python train.py --norm_eps=1e-05 --init_std_down=0.0518 --dataset="wikipedia_en"
Each number is 128 + 24 x the weight over the matrix's rms, rounded and kept within 0 to 255. Layers, rows and columns count from 0. Numbers have three digits each.

# layer 2 MLP down (transposed), 1024x256, rms 0.0517, rows 784-833, columns 128-191
133100139115129107118114148122129127157131086119157149145098129154120118142141093165110127137113060156145134124104181106138171173097106138107124152108089082154087121072165076164155174120112127
116116150140099121165148134150117090157122135170163122073122136122105129137141100134105168104080080141113121112099096076120139147100164165146102133095118167167067084167085119105142120108150120
120131175094102165119140090114119133147078112154120157117124129096149154075162112113128165137098120141123143139156124104144137143126096137142147106123168154167157131123116108122102115135101108
132140132140097121140123162110122114082135112152103138173147146122119102127151136081143097119150094176111114085170131077151140146168109127127146152137095087188120161120134169088118132166146129
128101110135135124130124158100162122140134148127135140146174116148139120138159107135133130126136125136113111111093130137153128106145131100098101168105121143092182130140105133123103142108110123
167104159067081102123138126104109163124147118101144104159120099156148137066123103151136117127177118145152127151138130114126150120121106128138170131138114125117166130157130152130097132140133109
104113159084106132085160102121109075155127138128116091137097127124116122179086118176123167071115108163145176128154083104158141143163073127127111135116120087105097151119116143166129109121103139
103120085115132138170133119130089106170117175146093090156091105141166111070102147122096128083116106154131135128142125090113121097161117131137134120091127107128105123093091116129143098129124139
119124146116172146120110106152087111112082134063134153135119137120116157133122107129134126120137142151154124134122144114126130132134146191111114131108168126105111113172103123120159100155170082
145160104108140145135071144159152148116139138112133147106171138154121194177122171128199109151107114098124159164143108135147128111131154121128092116132133134134110149132119082122113134133128128
128116125119113151131120096091120130122164118180110148148129104139135092111074150099164119110160151153116124142141168121122136098132122114108152137123119105139139120132085132122128095162100121
107111124089158151147185135149160110129177125129139102157109117162094129177121083138100119158110110203118151105130116141172159151129130145140147122122151046122116109123128098139111147115102130
156124078139157151153165134159128118147142123148091083085168100134087101096155139147140133075175084141122161120117165093145088172138132105132111106057120188164105151175180143151110107102120115
111113116111182152116156099141142128101119073118109127163100130137143149169174135081163147127125122130117113134135139122130122135182113128115077098129085099145123099135109131130157133152109139
075143155162086109147160131099114180187114142095124092111108132130131128163108143150151104124154079135127188157125128103116101126154085128131071133078117142118131152103100103158175083101157166
142143100151109126125150163105128139143133143115133117141100127123119114139141140151122133103208099131116164199124106127132111112091122145136110152120169144132142146113120139115126141114163160
133126070103144126125098147175139143114122090140150129124171178130115069107161125118127177137106114118143095161102108146159100139146164129155085101114129143103195078139117110148063155105128117
122114131132133147100137115158119141130150124126130130106116120124126167125134123117150114134190096156157125121155167148127139149153128135091124110096139139135104065103154127123108121108104109
122128136098157084119100135137143113136115127146100116141144149163134128129102162139139123098118102128116109112095110146119111113106161116103115141114118135127143142125105092121096124130137115
148087098084137160080132158142159134096159169085137149153121114101139103100137133135153082130165127115113144153143110143088122090144152140110082168108128131117142127154155125141132152138175155
099144110103128151127132094142115141145128106113163144123114117119153111092103138144126112138115134118146131118118132121121107103125124120146172140154172114124116104087158098137106095146117185
139083091155160183124096131105120142113116139125127118114137143138122107136143128135118147075192117164101159114117156087132159150107145103152123142115145114126143107134121112121123120131121109
168137150152143113136132151165092138085152123093134106123127106106106127121122128130117152162137135101154113118083107147113149093131145080099184151101120144114094123112122123110090144133131149
107148140053118140157119164109095123119143125131069102116128110113112079114114117132133121107102108146138130116132164103117119100142135102131090145145149113113163161136165160122104131122085172
124133112131105085123141141153103119175110153115154107160144165119092137135157133124150165117129137129138128128129136118115133158131123085153121151123111150115149125060095125116125128148160131
168147113095159134144119115124149100160107079129128161099113115131164081136110177164144094103121130121132069123097135159141151099137123119104108173113124132091106112123162155126151099172124085
137109111149082140095147107124123127137178111120116162122144090093156118070100149121159107127106129134147082134161150121139108108132140126147096093133155158156127126155109123158109181142128103
114101130113095133135107126116125102123111074109076138123126101127135133074105125128137120159145167132111136141098136168110127150110143152162183130133122138144139116110130125088152116133081136
129172131150122140095138092135128143124154135117106101149116162101126114187108128133141132136132134107136135141117114113127132108116138117072086141149095159130165088138112165082134116125121128
138147159121121141128093127153126102138094131134097132148180109148144115131155117142104124096129122146139130149140090126142162117110155120123115079142136116113095133123167142111081140144130089
148124112156162133143139130126134147138135117168103113117133117110127073119130155085168109115119089136126103137105142106113114113126141075136122136145124116149103106063122111135130124146136162
143099118146129134143110146144108147143153133109155132130081158116087126111118119159124094083166124090101130142161132110156140139122113156133151106114134124126149154133128125112123113143113128
092142159138119099169143122088104098112118165110135108134139124146069112180148154166143171135122122097143149066159131171097112146127123124122072138160151108110118166114120106083157117116178143
116142128083133129154129088108126141143117084141133164100165161104155133133100144161154127121125112132095146131133142127147174169128123140129113141105117131115127089078080117149155088129123153
120101157134092151137129146126114168126180122146090141145109144111124164106151143107101122138141140117136118126112146138132093152092142133096092119157128120145130161129144133116116113118121133
076111135096140119129125181108168104117120114151081134122137135101175147145131115135141129143099114111152114137138162119156157139109084194145142148134167096115116115118140133094136118146157121
133139182108088090137129094133138110140114145156123126131091111121126135130126168126125147108132144145132147180168085167162119112151102156141162174131105140146138135128183096102121113147112110
116130117139106121146138105164138122116137124139126134108137137120100124116132135139087132104143113139124119148137113138128148074131096116118162150146099129130140150135156116144113092115129102
135116137136108113099180153104094168173100128114132135144106092140124127140120141127133125146167124159106150154100133103125096137113142133155190104092108113096124091130128122112164108132146125
152135156116096103085131086099104163140117122175105124104115114142149141113113075156143132143158130165157113115099152130153132163109121168145138113097111120142091103142050066144155183105129104
096117164167058187134172098093127144113112078156117170130167094136159128101122098111181132137109120150065130156133135078085123155102127122189152152092095164128133085144114126111202130108128117
131101131140120128112128148151142140121133129122168143113152143158155132151168147149120139125116161100133154166091142089134125165154129153130149135154140148124099125114118155122131119131152112
116108143128147095097101071097121129118123097132146117109116103122152104134091105103106114148114164122133101164126141130110109114172121154116143092101156087106117127099082152136121133127161104
144155126173142130144181154088137111165054154115122110106111136155141103123120123103128149117106122095099089077107136163096131173162134110174148103169148157083115061138140110160190117134108114
198146080133172122104122131133139114144160093112091084138083126092121150126123109122140093117163110145178132155146148158108164131132176106109138076098140129107105112168118143128100131138138129
096138150095118144102132069103092128147152138073131122124077108131140106111139098102100131176152130112138112138138136120094139117112133110095134122113096151123142135118132147108156091127136086
144143076116140175077132164113148150151105133105086123117120111159113137135139158157083147125194143159138157133078096134107090150115152133124096108081129100109096110165132143145111140110097126
112112159134158141100119109121166116120126133106182094082076110112140080105167154156134139123108098166105116134155140146134120123119151127161140136114136105159115123136108143134108102170144122
126107111150141115113090103088083118152133143126113139099132160100143172123091157154127109098122153145116128101097130169124109131150116129175160120123160120139152119122133142128129095129146155
148127153111115137147137151134130098151135096108128147124163150132087169145162134149108126115156116136149073147109135101144126157103122111155135144146138116141146115097166162156096139178161150
# layer 2 MLP up, 1024x256, rms 0.0517, rows 785-834, columns 128-191
134106125113152105083161132159118108164117126164136138142092146111147183146142095174115102141072111140100164098154127076093077118114164140138102110118135147127123119119116143135165123104117139
125137103168161134117121149116119123111151147136098086142144107148096121176114134106138102131151164138150127111136123163111131123126148100102102143146103078111126149126152149136155165127154141
132105148114137141100091087104094160170141115125132142119131107140126130117139128167112149142117172091143150137123119152150078086103126115150105103104126133092153119159136102147138128100101174
092137160134179093146140106105105129151143133137086103142129126152136092122133156139139142126143165143129134093099117145128131128123119125087143133130104172127126122103122125145177126143081156
117147112179147134106149150157113142170120108112131110115103142159137136137157123137136164155111159114093098120149125130134103131183141120155110101119149145185084102103117120186124135149140143
144133122116102111137134139152138121123113140116129106105097093148097105136113108102133099138117141119148120135125143145133162151123149092128155125110134162132120113121172132134127117156141099
147166133109122153127121092144145083177109185149102108114108121129100099082121135108136113116137100155102126150143141164133104099106131104089176140108097155142131124147163139165106128099134096
125125145131163118156135156102102128138122152182154110140120178165101100165140086108085093140098170111102198084137151130137118135095089137134169121147100106147127098112114096180160093127127138
116135159143164130164144094113129108105135124130112087091104146076105098099121164153113100080143129124118107096105144115132145131135077088123130140105119149136137156121143113128113093122135148
124124142114213172108144140155139102139107138098143122105127121094168124148199106123118146119117141137131112114120072123136133162117147112121132181095145163132099149066153106129106133081142124
131120098159118131139134135129135135119160133132126117154169161109100130110119073096138078123163086159145135130153158149165116114100161145135111157078121123108150135061141163104121150088159123
141155139153083140116145114107140163144114145143099108183129178117158108138159135143126148136124132128081124073122161116131122136085125132123117100181164155123158107156138182099165112130151188
143141155097161098157096148152145129125104070152166145145117170107131129080107104161117121148103107161145120109166147176083059128151152090142088159114103135104083130134155125087127165147115115
139155115086131151135104128162076118163136164149113138149101162142160122157128150158105110133137115145114149104108156149102124118165145137133114148126161097091133139117124065089184107120150119
146129114161111091131148104157074145170152107126113150121166144157161110144138103119120165102085126157094123102146064166134157128143126123138151132117142093115133120080137123130145126091145140
135132160164135123098111143130104122137145130158120141132112123145129178145130100124148124144129120082086158146119158119113154125129090112111127153102141116158141121065117133120151150154102096
139138122110095097141137141109131107139106136132145129162123119146168111127088139135123162093089161053104149155109083126145116074139114117157160118134105090157143140145120111123137123138128129
106097113120109147108161116179147163119185146099124164085122151109143130102139092089131106118145171148190137098128114146126103122102113125114161119159156140115148142098183133123174129098125151
104103159119140148139152113122135101171127108142130120136110132145098130125131118103090117083124117108137116096112140088117152161082092088161142121135106102130128122134101148124154104118055096
146107134127128127121126116103108136144113100088095126129117176137111130134133166128137131145115140134144153109124111123090138137129146116091109111116106107175144108080125115175151120151164128
112156152108148109116121137143121108130086145128138168119135142140131111105106128151129123143132113106121123124129106114118127112186139108114140151139099140092083161141137189124148121100155118
122100115147111067155149153131136082071136142139116163113129113126142107117109087075147129137108127120125124156141113123139124096111156113143121126135137127162125139129071123179124092101168157
137117130128147111095171080108111105176103168152115110102115117124172132113131091144132134093110138130122149111140104098143164138114099150144145104110125142151107155134115154128186155133182141
120139122100144132132116124138108161142119127130116140110111135150155098141100153110102105132145122123118143111120113108140115116116124191127164104102088146142112128162162135164165135089077168
103100164125137130123122121128138132138098091106153138130130166094116085124096097141104144148082101127145138161099120129115127150171134087147061114078093161142133150125140154122133107113113161
152121118097145111142131140160175121116069108119104129108140115156114165112149129106171134137123153118135141118128109103180127114134131156138127145141122101149102130112131089111162115142099124
125129102142127111112164165145143142092085112104088104100110113108136133158133106138130134145104105107169084194112173137109135137138124109118095117140130137161158138127144109113090171161119175
108106157095111122163125144107150125104156169154151150125167131154094146147162146141105112096092103122098151139118130147098127143108130112095089111149153141129112142117122130129151156086121128
111102157131145116067153122137111128118142136121173173128102138101111159169168160115142127156140115118103137133076109121093134121116131118095106180135100149116126105162134116136157156111100105
108125102102155108094143122145102123105155162094157116153120113143142174133122097136145144158085119149152113178143146171131151144149122144117117170108143097072099077133093160116174132135116121
121148117105136139100146169110178102141072099115102115161132129114149124123101140134155102187088127153137090110116168150135130110118152122157105166128138174163085085162163181130137157092143104
128113116141117124095141092137144178169135093088108142144112105112168071122127178117173126142127121101094138130136181125120156125133084137111114114120102087161072107092117127114156131081100145
136135119139104096132128156138113093119166208174080084139087126156093119126195096108104153128123101136151167085145152165106125105120144094114147154130145155107153180144122146127132136116109097
153163120138147092131133123102136127116107118117131110092132141107115060117128139133101134144129137112156158113162152137108127095180122149144135113124085115113122079083103116118131168144120155
163144117142109127126103110142099127125120154104131119095130130171140105112121121119121127122117107161108162097120124125119113070130124110125093150171120151091194115137126151171158128141118124
113132095123111132086138127161087151121132127146103125121161106133139140145139109140097125175139135095116138089140128123142124115096120143142176153127113160132116102165142108156149115130139110
106122148119130135093180104140112146145084154131168110158082115118176139159118097088151110168110120120150151114141181158133110137149132120162118143079132115124156136094132116106103146168136131
129115100146157129086132149155162114152127125113138116118117136111118137094109097132180159118166126146118144097140144125150132136114112091127101135162152172164141093098116095138128151131124127
137136074132156107127121124120140133123162138140109117135135122158128129161142159159108090150128123131077133079152140109144129138130119090116166110111130114147143171128180134150136133151090097
105107134099121111140111175139177176154074082154137122097200161171142152145101135114107098151102113099147152104127122077112176133090141121160100101085121151165124094150114126145101129179157100
160112120157135134130108168146156112132080112147147116091107130123145164135079130132158113155159096126125123095109124137134124129128149124106133102142106122137154176124119151179121112113152099
103142110123117157118149168104143144113133145124112151118165097139134136084175138130139142128126131146156146121139152148129162122136150095157134145134134168133137092160149129165159095138125135
101155125127089104104102130145126136178146147150151133117143095122140146121119144170144155090139070101141116131167131142117105120106088156159105134131079151108121117127118121135097149124153097
171090121128142113129161151137166118123110141116161133112142178101089146178106130125145073118115114157117125127122126098176136163163134129154132111164160120141134119154110145164123113161133120
094146139103146155122135084088158141126131130138124109140144132120120134141086116109144101153131141093121160133140152172132131119160086088157115112113136131153151125117128132104146120127130156
124081087135190143099146085117136182121144150110110119108149164113111127152139157174120142107098157140107052168078146138134111099092099117122121140173110148113130143136114107108126127100106136
137117112140110086123132154102156155149161132133127083127164162107109127161152166097119139119110120133126139058128182126140206141116106140145098100135142123106151140108151099088103128117125135
133163142088105106126144123122106140163113131122130127119134128096136136097125123102137114148121093082147116142149147129143118132142179074129088123099137149140124074161145139115135110146128129
147093137122080120130157118128095132083117096112133123151159147164132071117155133158150174100129145089129120148120100129087148118138138141148134112115130160113161091146106103125154128153112117
087080118136102142138103115165118166168128103146121097118054140102168086101164176132127115139118160157117157083147144137120131095136106108138151103101130108095127109158144129137085117136151132